Weights of a small transformer language model.
Size: width 512, MLP 2048 squared ReLU.
Training: a variant of Adam for these matrices, 1890M tokens, 7210 steps.
Each number is 200 + 20 x the weight over its row's rms, rounded and kept within 0 to 999. Layers, rows and columns count from 0. The size before them is the row's rms in percent of the matrix's.

# down: layer 3 MLP down (transposed), 2048x512, rms 0.0258, rows 364-376, columns 0-127
# up: layer 3 MLP up, 2048x512, rms 0.036, rows 365-376, columns 0-127
down364,094,210,227,226,174,234,191,213,186,228,204,169,185,200,233,217,184,190,158,207,227,209,229,182,203,180,200,189,200,180,194,183,216,191,200,199,182,218,154,176,155,175,204,201,201,231,213,203,189,203,195,163,215,166,191,219,240,197,152,202,180,194,168,165,200,171,220,209,215,233,202,197,208,206,205,193,187,193,196,213,220,182,200,176,173,226,185,210,213,227,225,194,182,186,200,217,216,207,227,232,219,169,190,196,201,216,198,207,216,209,216,165,153,191,198,197,174,210,195,219,164,174,178,207,219,235,231,221,227
up365,099,190,208,207,210,222,191,212,212,218,193,183,218,188,227,218,197,190,177,222,195,192,193,238,194,193,192,215,168,187,161,215,224,206,192,191,211,232,203,198,187,185,172,171,210,157,140,204,189,177,193,202,193,202,184,189,193,230,184,207,229,189,242,210,201,197,237,193,204,182,213,183,196,193,212,189,234,188,215,204,231,226,222,180,203,175,209,205,182,191,215,214,220,239,191,190,164,197,205,207,209,238,205,178,220,180,222,189,170,197,173,208,199,199,222,197,211,193,220,220,193,155,232,210,220,207,191,198,184
down365,101,185,181,184,254,174,176,180,188,194,225,229,220,228,193,198,201,212,203,196,166,180,216,217,227,203,193,185,223,186,196,165,200,212,195,186,195,197,173,187,225,199,205,197,183,162,210,189,192,195,222,201,180,201,183,183,180,185,180,199,183,167,171,169,159,187,208,217,219,218,183,210,201,192,185,244,180,191,183,193,179,198,194,201,216,183,199,221,245,167,224,192,214,226,198,213,202,215,186,181,188,197,202,174,206,194,239,198,181,204,190,208,166,223,215,242,218,175,218,178,208,198,183,221,196,230,214,204,227
up366,096,192,193,218,210,167,183,215,204,201,218,218,208,226,223,174,210,169,191,207,184,202,227,193,193,205,181,196,185,214,186,198,172,203,207,175,211,210,231,196,219,156,176,201,219,160,163,201,265,214,223,174,212,190,203,188,208,183,223,225,232,184,199,185,208,188,228,198,198,157,231,203,213,171,192,169,202,164,209,189,190,176,214,198,192,220,200,187,236,175,199,184,223,207,165,217,193,219,210,195,222,224,161,231,188,199,194,212,207,212,200,207,227,169,189,219,200,190,214,219,231,227,177,196,195,212,239,233,161
down366,098,203,187,182,204,203,162,189,210,203,191,187,187,228,208,217,203,196,191,193,188,176,211,218,202,219,171,164,236,191,177,223,201,191,178,175,217,216,199,183,196,200,186,197,171,178,189,211,174,201,178,198,220,165,227,179,200,215,190,214,271,173,213,206,216,183,188,172,225,184,182,165,214,162,193,187,182,241,200,213,199,206,198,202,188,208,205,228,153,198,201,200,199,201,218,232,196,240,198,213,193,183,199,186,185,197,194,239,222,196,222,191,211,188,227,187,199,197,192,237,174,198,214,191,205,185,209,207,189
up367,104,158,201,190,197,215,211,204,203,225,235,170,188,171,201,181,205,170,179,257,212,191,210,172,178,193,208,188,201,191,208,238,180,207,180,210,196,194,220,209,185,187,183,194,211,164,206,236,216,208,175,184,206,218,185,188,199,218,235,231,203,200,232,203,244,226,200,205,179,183,202,185,235,190,190,199,179,159,191,177,211,159,176,229,180,203,202,209,234,187,216,181,228,201,199,215,191,215,197,210,187,203,204,186,169,192,199,173,207,178,162,192,161,202,202,218,189,185,175,233,200,216,221,219,211,165,238,186,208
down367,102,209,220,201,220,182,198,210,182,162,194,200,203,216,221,210,204,149,168,206,224,189,183,217,195,246,211,188,201,177,178,204,186,184,175,223,202,217,192,176,237,155,199,198,198,240,223,183,230,211,169,179,192,282,195,216,223,156,183,236,230,228,165,187,208,223,200,175,201,192,181,215,188,213,235,206,221,171,170,191,184,179,221,215,180,203,181,178,202,175,208,194,191,198,217,224,197,210,184,184,180,221,203,177,175,215,209,161,196,228,214,197,171,209,205,213,192,199,192,207,217,206,210,189,191,198,188,206,222
up368,099,195,191,212,237,238,207,216,194,221,218,198,205,235,191,177,190,198,212,246,202,177,188,159,193,202,209,202,188,196,171,234,224,175,226,185,195,204,215,203,204,218,207,165,216,211,212,218,232,220,229,162,195,179,208,205,220,200,190,184,194,192,207,193,204,198,181,203,221,199,236,226,207,172,214,198,188,205,225,205,166,195,168,224,211,200,197,207,241,203,192,204,246,208,222,216,208,178,211,207,199,211,207,205,218,173,214,204,149,204,156,224,249,156,207,197,220,222,218,184,204,207,230,189,184,225,200,213,205
down368,099,192,215,198,216,175,189,171,206,200,158,206,177,210,178,199,236,196,185,187,176,181,168,166,175,179,190,204,207,230,179,207,194,217,212,231,204,193,197,318,209,208,221,191,214,207,182,170,212,210,209,237,197,217,166,193,230,200,226,223,195,199,212,185,218,171,206,189,175,185,198,213,203,201,174,217,173,226,174,207,202,230,171,193,228,220,198,170,189,206,189,178,198,198,210,200,210,238,198,201,190,177,194,209,195,184,191,233,218,187,237,223,216,182,166,237,229,194,190,200,200,228,192,221,200,198,188,207,188
up369,100,194,200,184,226,215,211,219,190,211,196,173,202,192,176,198,204,158,197,182,227,164,222,218,224,209,210,241,190,171,184,170,206,200,207,202,212,167,212,200,192,204,200,197,193,196,210,213,186,221,215,200,192,162,191,210,194,184,198,206,216,216,239,216,175,206,209,222,234,223,212,185,205,187,159,212,164,194,194,175,199,213,210,151,180,176,220,162,190,206,212,198,208,203,197,200,193,184,171,182,207,211,220,191,219,167,210,200,186,208,203,186,190,209,192,199,238,242,209,188,188,199,215,214,232,209,183,192,187
down369,101,219,224,186,207,196,194,215,212,180,205,191,174,177,204,212,185,207,158,220,206,221,212,215,206,194,206,189,191,136,234,219,203,182,229,243,159,221,161,178,192,213,190,208,202,225,215,226,182,197,188,196,169,156,185,236,222,193,211,228,228,214,205,214,231,211,222,225,195,224,214,210,210,184,235,199,258,212,186,174,210,204,174,212,189,235,175,177,185,187,181,211,228,232,212,188,229,172,198,184,170,210,178,212,203,186,175,177,195,174,233,189,175,189,158,171,189,191,211,215,181,183,203,194,255,191,222,216,196
up370,094,189,198,222,198,191,208,194,189,200,202,208,193,205,221,197,208,214,172,189,208,203,208,218,231,191,209,179,236,219,172,244,190,232,196,209,187,178,225,174,216,241,196,190,220,173,208,224,225,194,194,167,180,169,208,192,210,216,177,200,222,189,226,192,200,210,180,191,206,228,227,220,203,199,168,261,210,198,215,229,198,197,192,196,200,184,174,202,209,200,228,168,187,196,247,209,186,190,200,209,189,201,169,181,207,216,219,187,167,215,166,201,170,201,181,177,200,218,194,162,155,173,169,205,194,234,206,166,184
down370,095,202,189,163,204,209,212,204,206,195,186,183,196,211,182,216,201,189,239,178,194,216,212,189,181,238,187,238,228,189,228,197,189,184,192,163,184,211,207,210,209,203,199,214,195,234,216,149,200,228,234,175,213,209,176,200,209,193,165,182,202,194,170,194,205,212,207,157,230,170,195,201,249,164,208,155,228,156,216,200,207,181,202,184,199,221,198,210,186,220,150,222,170,190,197,206,191,222,201,227,186,228,193,179,194,185,207,195,185,164,196,182,264,183,179,188,224,219,190,233,199,224,198,199,187,221,183,207,224
up371,097,218,238,156,208,169,203,196,214,205,186,203,212,210,200,209,199,204,190,218,204,187,185,188,179,179,221,208,198,203,193,180,218,188,232,195,211,207,216,200,183,224,207,186,188,219,166,199,227,219,202,180,185,215,185,204,229,220,220,199,185,178,195,183,167,183,226,230,199,244,201,193,195,234,203,195,221,219,223,234,208,190,213,210,212,196,175,219,212,232,218,214,197,217,200,194,196,250,176,207,211,172,191,217,237,261,172,208,197,203,212,194,180,182,195,233,221,186,175,185,185,202,186,203,198,199,184,199,191
down371,101,211,195,160,215,184,191,193,241,183,198,172,195,187,230,200,182,183,189,216,174,206,203,201,231,191,203,157,179,189,172,204,219,205,181,235,202,169,165,231,204,214,158,170,201,217,203,229,196,204,169,207,194,199,183,218,171,202,223,189,181,199,201,177,240,173,218,219,187,178,218,186,197,213,235,189,191,181,197,176,199,199,209,170,210,198,211,197,234,194,197,210,208,176,198,194,180,212,171,176,196,199,180,189,227,225,228,213,210,176,204,225,216,171,219,196,219,192,229,214,188,199,181,228,160,200,176,197,213
up372,100,203,209,228,210,215,206,205,221,231,189,191,179,220,196,213,228,203,203,203,222,210,183,177,206,180,179,193,178,192,197,226,200,173,205,185,214,172,162,165,189,208,224,209,202,181,182,223,174,214,198,187,229,217,191,217,165,225,210,211,167,203,228,217,212,215,184,214,174,231,203,206,177,201,214,209,239,214,242,219,223,213,199,203,185,185,194,184,204,206,203,207,213,226,178,224,230,219,218,226,219,196,166,201,204,223,183,226,213,180,204,220,169,200,195,205,227,229,169,179,202,206,186,197,163,196,200,227,236
down372,103,241,225,163,221,171,205,198,212,201,196,195,206,184,176,216,185,244,198,199,156,214,193,178,198,198,188,184,210,202,178,205,188,231,201,199,234,211,211,166,194,237,233,240,185,205,204,191,203,158,210,184,208,166,191,191,192,194,200,223,174,183,220,200,176,171,195,201,241,213,149,213,181,201,201,174,218,194,195,209,209,208,207,186,218,220,204,185,202,252,182,202,189,188,203,167,184,209,199,219,194,183,193,221,203,228,187,177,170,211,192,210,203,195,194,208,237,180,204,196,221,193,177,166,171,175,207,196,183
up373,107,182,196,195,216,207,185,204,226,204,199,212,194,183,197,213,166,203,199,225,207,231,195,173,193,145,229,184,187,184,219,206,210,229,208,185,217,233,197,180,195,182,155,213,218,197,198,209,183,199,183,210,213,171,203,191,184,229,193,249,188,213,205,212,213,208,192,213,209,210,173,180,180,202,162,179,226,210,197,198,193,174,209,246,181,165,219,192,207,208,201,179,245,200,205,197,202,197,192,205,186,212,200,200,196,243,213,209,205,188,189,203,159,187,165,200,200,252,232,192,203,202,218,216,181,198,217,201,187
down373,098,220,192,192,224,164,211,163,183,158,197,196,172,185,215,206,172,212,231,195,157,207,198,203,203,199,204,147,197,228,173,220,218,196,184,178,201,195,201,274,211,183,178,199,226,186,217,218,194,229,226,185,241,187,205,219,180,217,187,203,192,175,188,220,234,192,204,179,232,193,188,184,176,217,198,168,202,189,216,197,167,183,207,226,193,218,223,199,207,186,228,221,198,212,184,231,223,168,205,207,178,160,202,203,157,203,215,218,219,192,186,203,197,178,203,181,234,229,194,216,222,198,197,208,229,202,186,205,240
up374,111,192,201,177,231,193,201,202,242,236,192,203,224,205,218,181,175,198,199,208,210,170,195,190,199,126,239,217,184,180,182,200,232,190,161,182,236,189,159,153,213,207,174,183,181,204,205,209,195,201,173,189,210,191,225,236,182,229,216,188,221,179,229,195,193,189,160,224,174,202,182,204,180,212,213,210,210,216,221,214,194,218,215,222,198,215,183,192,225,174,164,197,250,195,214,221,205,211,251,212,178,192,190,195,195,179,224,213,216,203,190,227,173,203,166,175,211,207,201,216,224,218,227,198,200,190,230,199,217
down374,116,214,179,179,204,203,207,203,214,191,212,175,203,189,190,199,163,179,167,191,196,251,161,224,198,151,214,204,170,182,176,237,226,191,181,178,201,176,196,218,194,217,209,215,220,203,182,244,161,162,172,167,172,188,184,205,199,216,183,215,171,239,230,251,181,210,242,206,183,205,204,232,208,199,218,215,195,203,239,176,167,185,189,196,179,191,212,217,155,206,183,197,217,215,179,205,211,168,142,214,190,205,204,211,188,190,196,169,190,209,176,226,206,202,173,190,185,175,212,234,227,206,242,186,164,189,199,218,214
up375,107,179,195,209,214,244,186,213,195,199,211,191,231,226,222,227,211,208,184,223,200,220,256,146,182,233,231,193,176,215,204,190,208,215,191,188,206,219,202,178,180,234,191,179,227,174,175,195,185,227,193,185,190,237,202,213,216,210,189,213,214,208,185,213,187,189,180,168,203,170,186,208,197,196,183,179,213,175,193,218,209,185,208,209,181,177,220,214,180,203,182,190,212,193,194,211,158,226,225,180,178,182,186,220,199,220,203,192,189,192,203,184,199,204,199,202,257,180,216,212,198,198,192,208,223,176,192,218,221
down375,114,225,197,183,194,234,200,193,195,200,153,192,172,200,209,217,225,200,199,182,229,216,205,203,172,197,213,205,199,209,232,183,202,194,204,198,176,212,196,227,189,181,214,191,176,251,188,231,210,190,186,188,215,204,177,207,205,197,191,169,185,213,163,243,156,195,211,171,224,189,169,236,238,204,188,201,177,193,195,160,214,186,227,208,197,178,216,214,187,227,205,237,223,177,213,224,210,189,211,183,190,218,228,218,207,191,200,185,196,194,200,200,198,200,168,208,225,169,226,216,167,182,222,222,202,209,187,190,224
up376,095,197,226,185,204,186,189,221,219,233,202,224,253,210,217,180,217,141,207,173,256,230,205,222,227,191,202,199,217,191,183,204,229,192,211,188,194,149,210,178,218,195,204,202,208,195,185,206,175,198,219,194,204,200,190,191,172,197,176,217,217,172,165,229,193,197,202,208,191,182,203,185,187,189,236,196,174,209,236,191,197,217,190,198,199,194,219,222,209,215,219,187,202,182,202,189,240,190,194,190,182,185,219,202,224,197,209,203,215,213,187,165,222,214,182,209,205,187,200,204,193,175,196,184,198,199,226,178,201
down376,102,226,209,195,212,175,206,210,195,197,206,178,233,230,172,172,171,169,194,212,203,200,235,185,181,206,198,204,230,192,202,183,179,176,219,219,219,209,212,167,181,211,224,193,147,197,189,151,193,196,198,196,168,191,179,189,186,203,190,188,192,192,190,189,212,198,210,171,193,182,211,224,220,190,195,189,234,225,234,220,208,196,201,197,217,219,179,208,200,192,192,201,168,190,214,174,244,198,149,215,187,203,232,189,188,198,175,162,185,219,228,218,239,209,163,189,186,215,218,205,208,206,217,182,192,237,225,208,234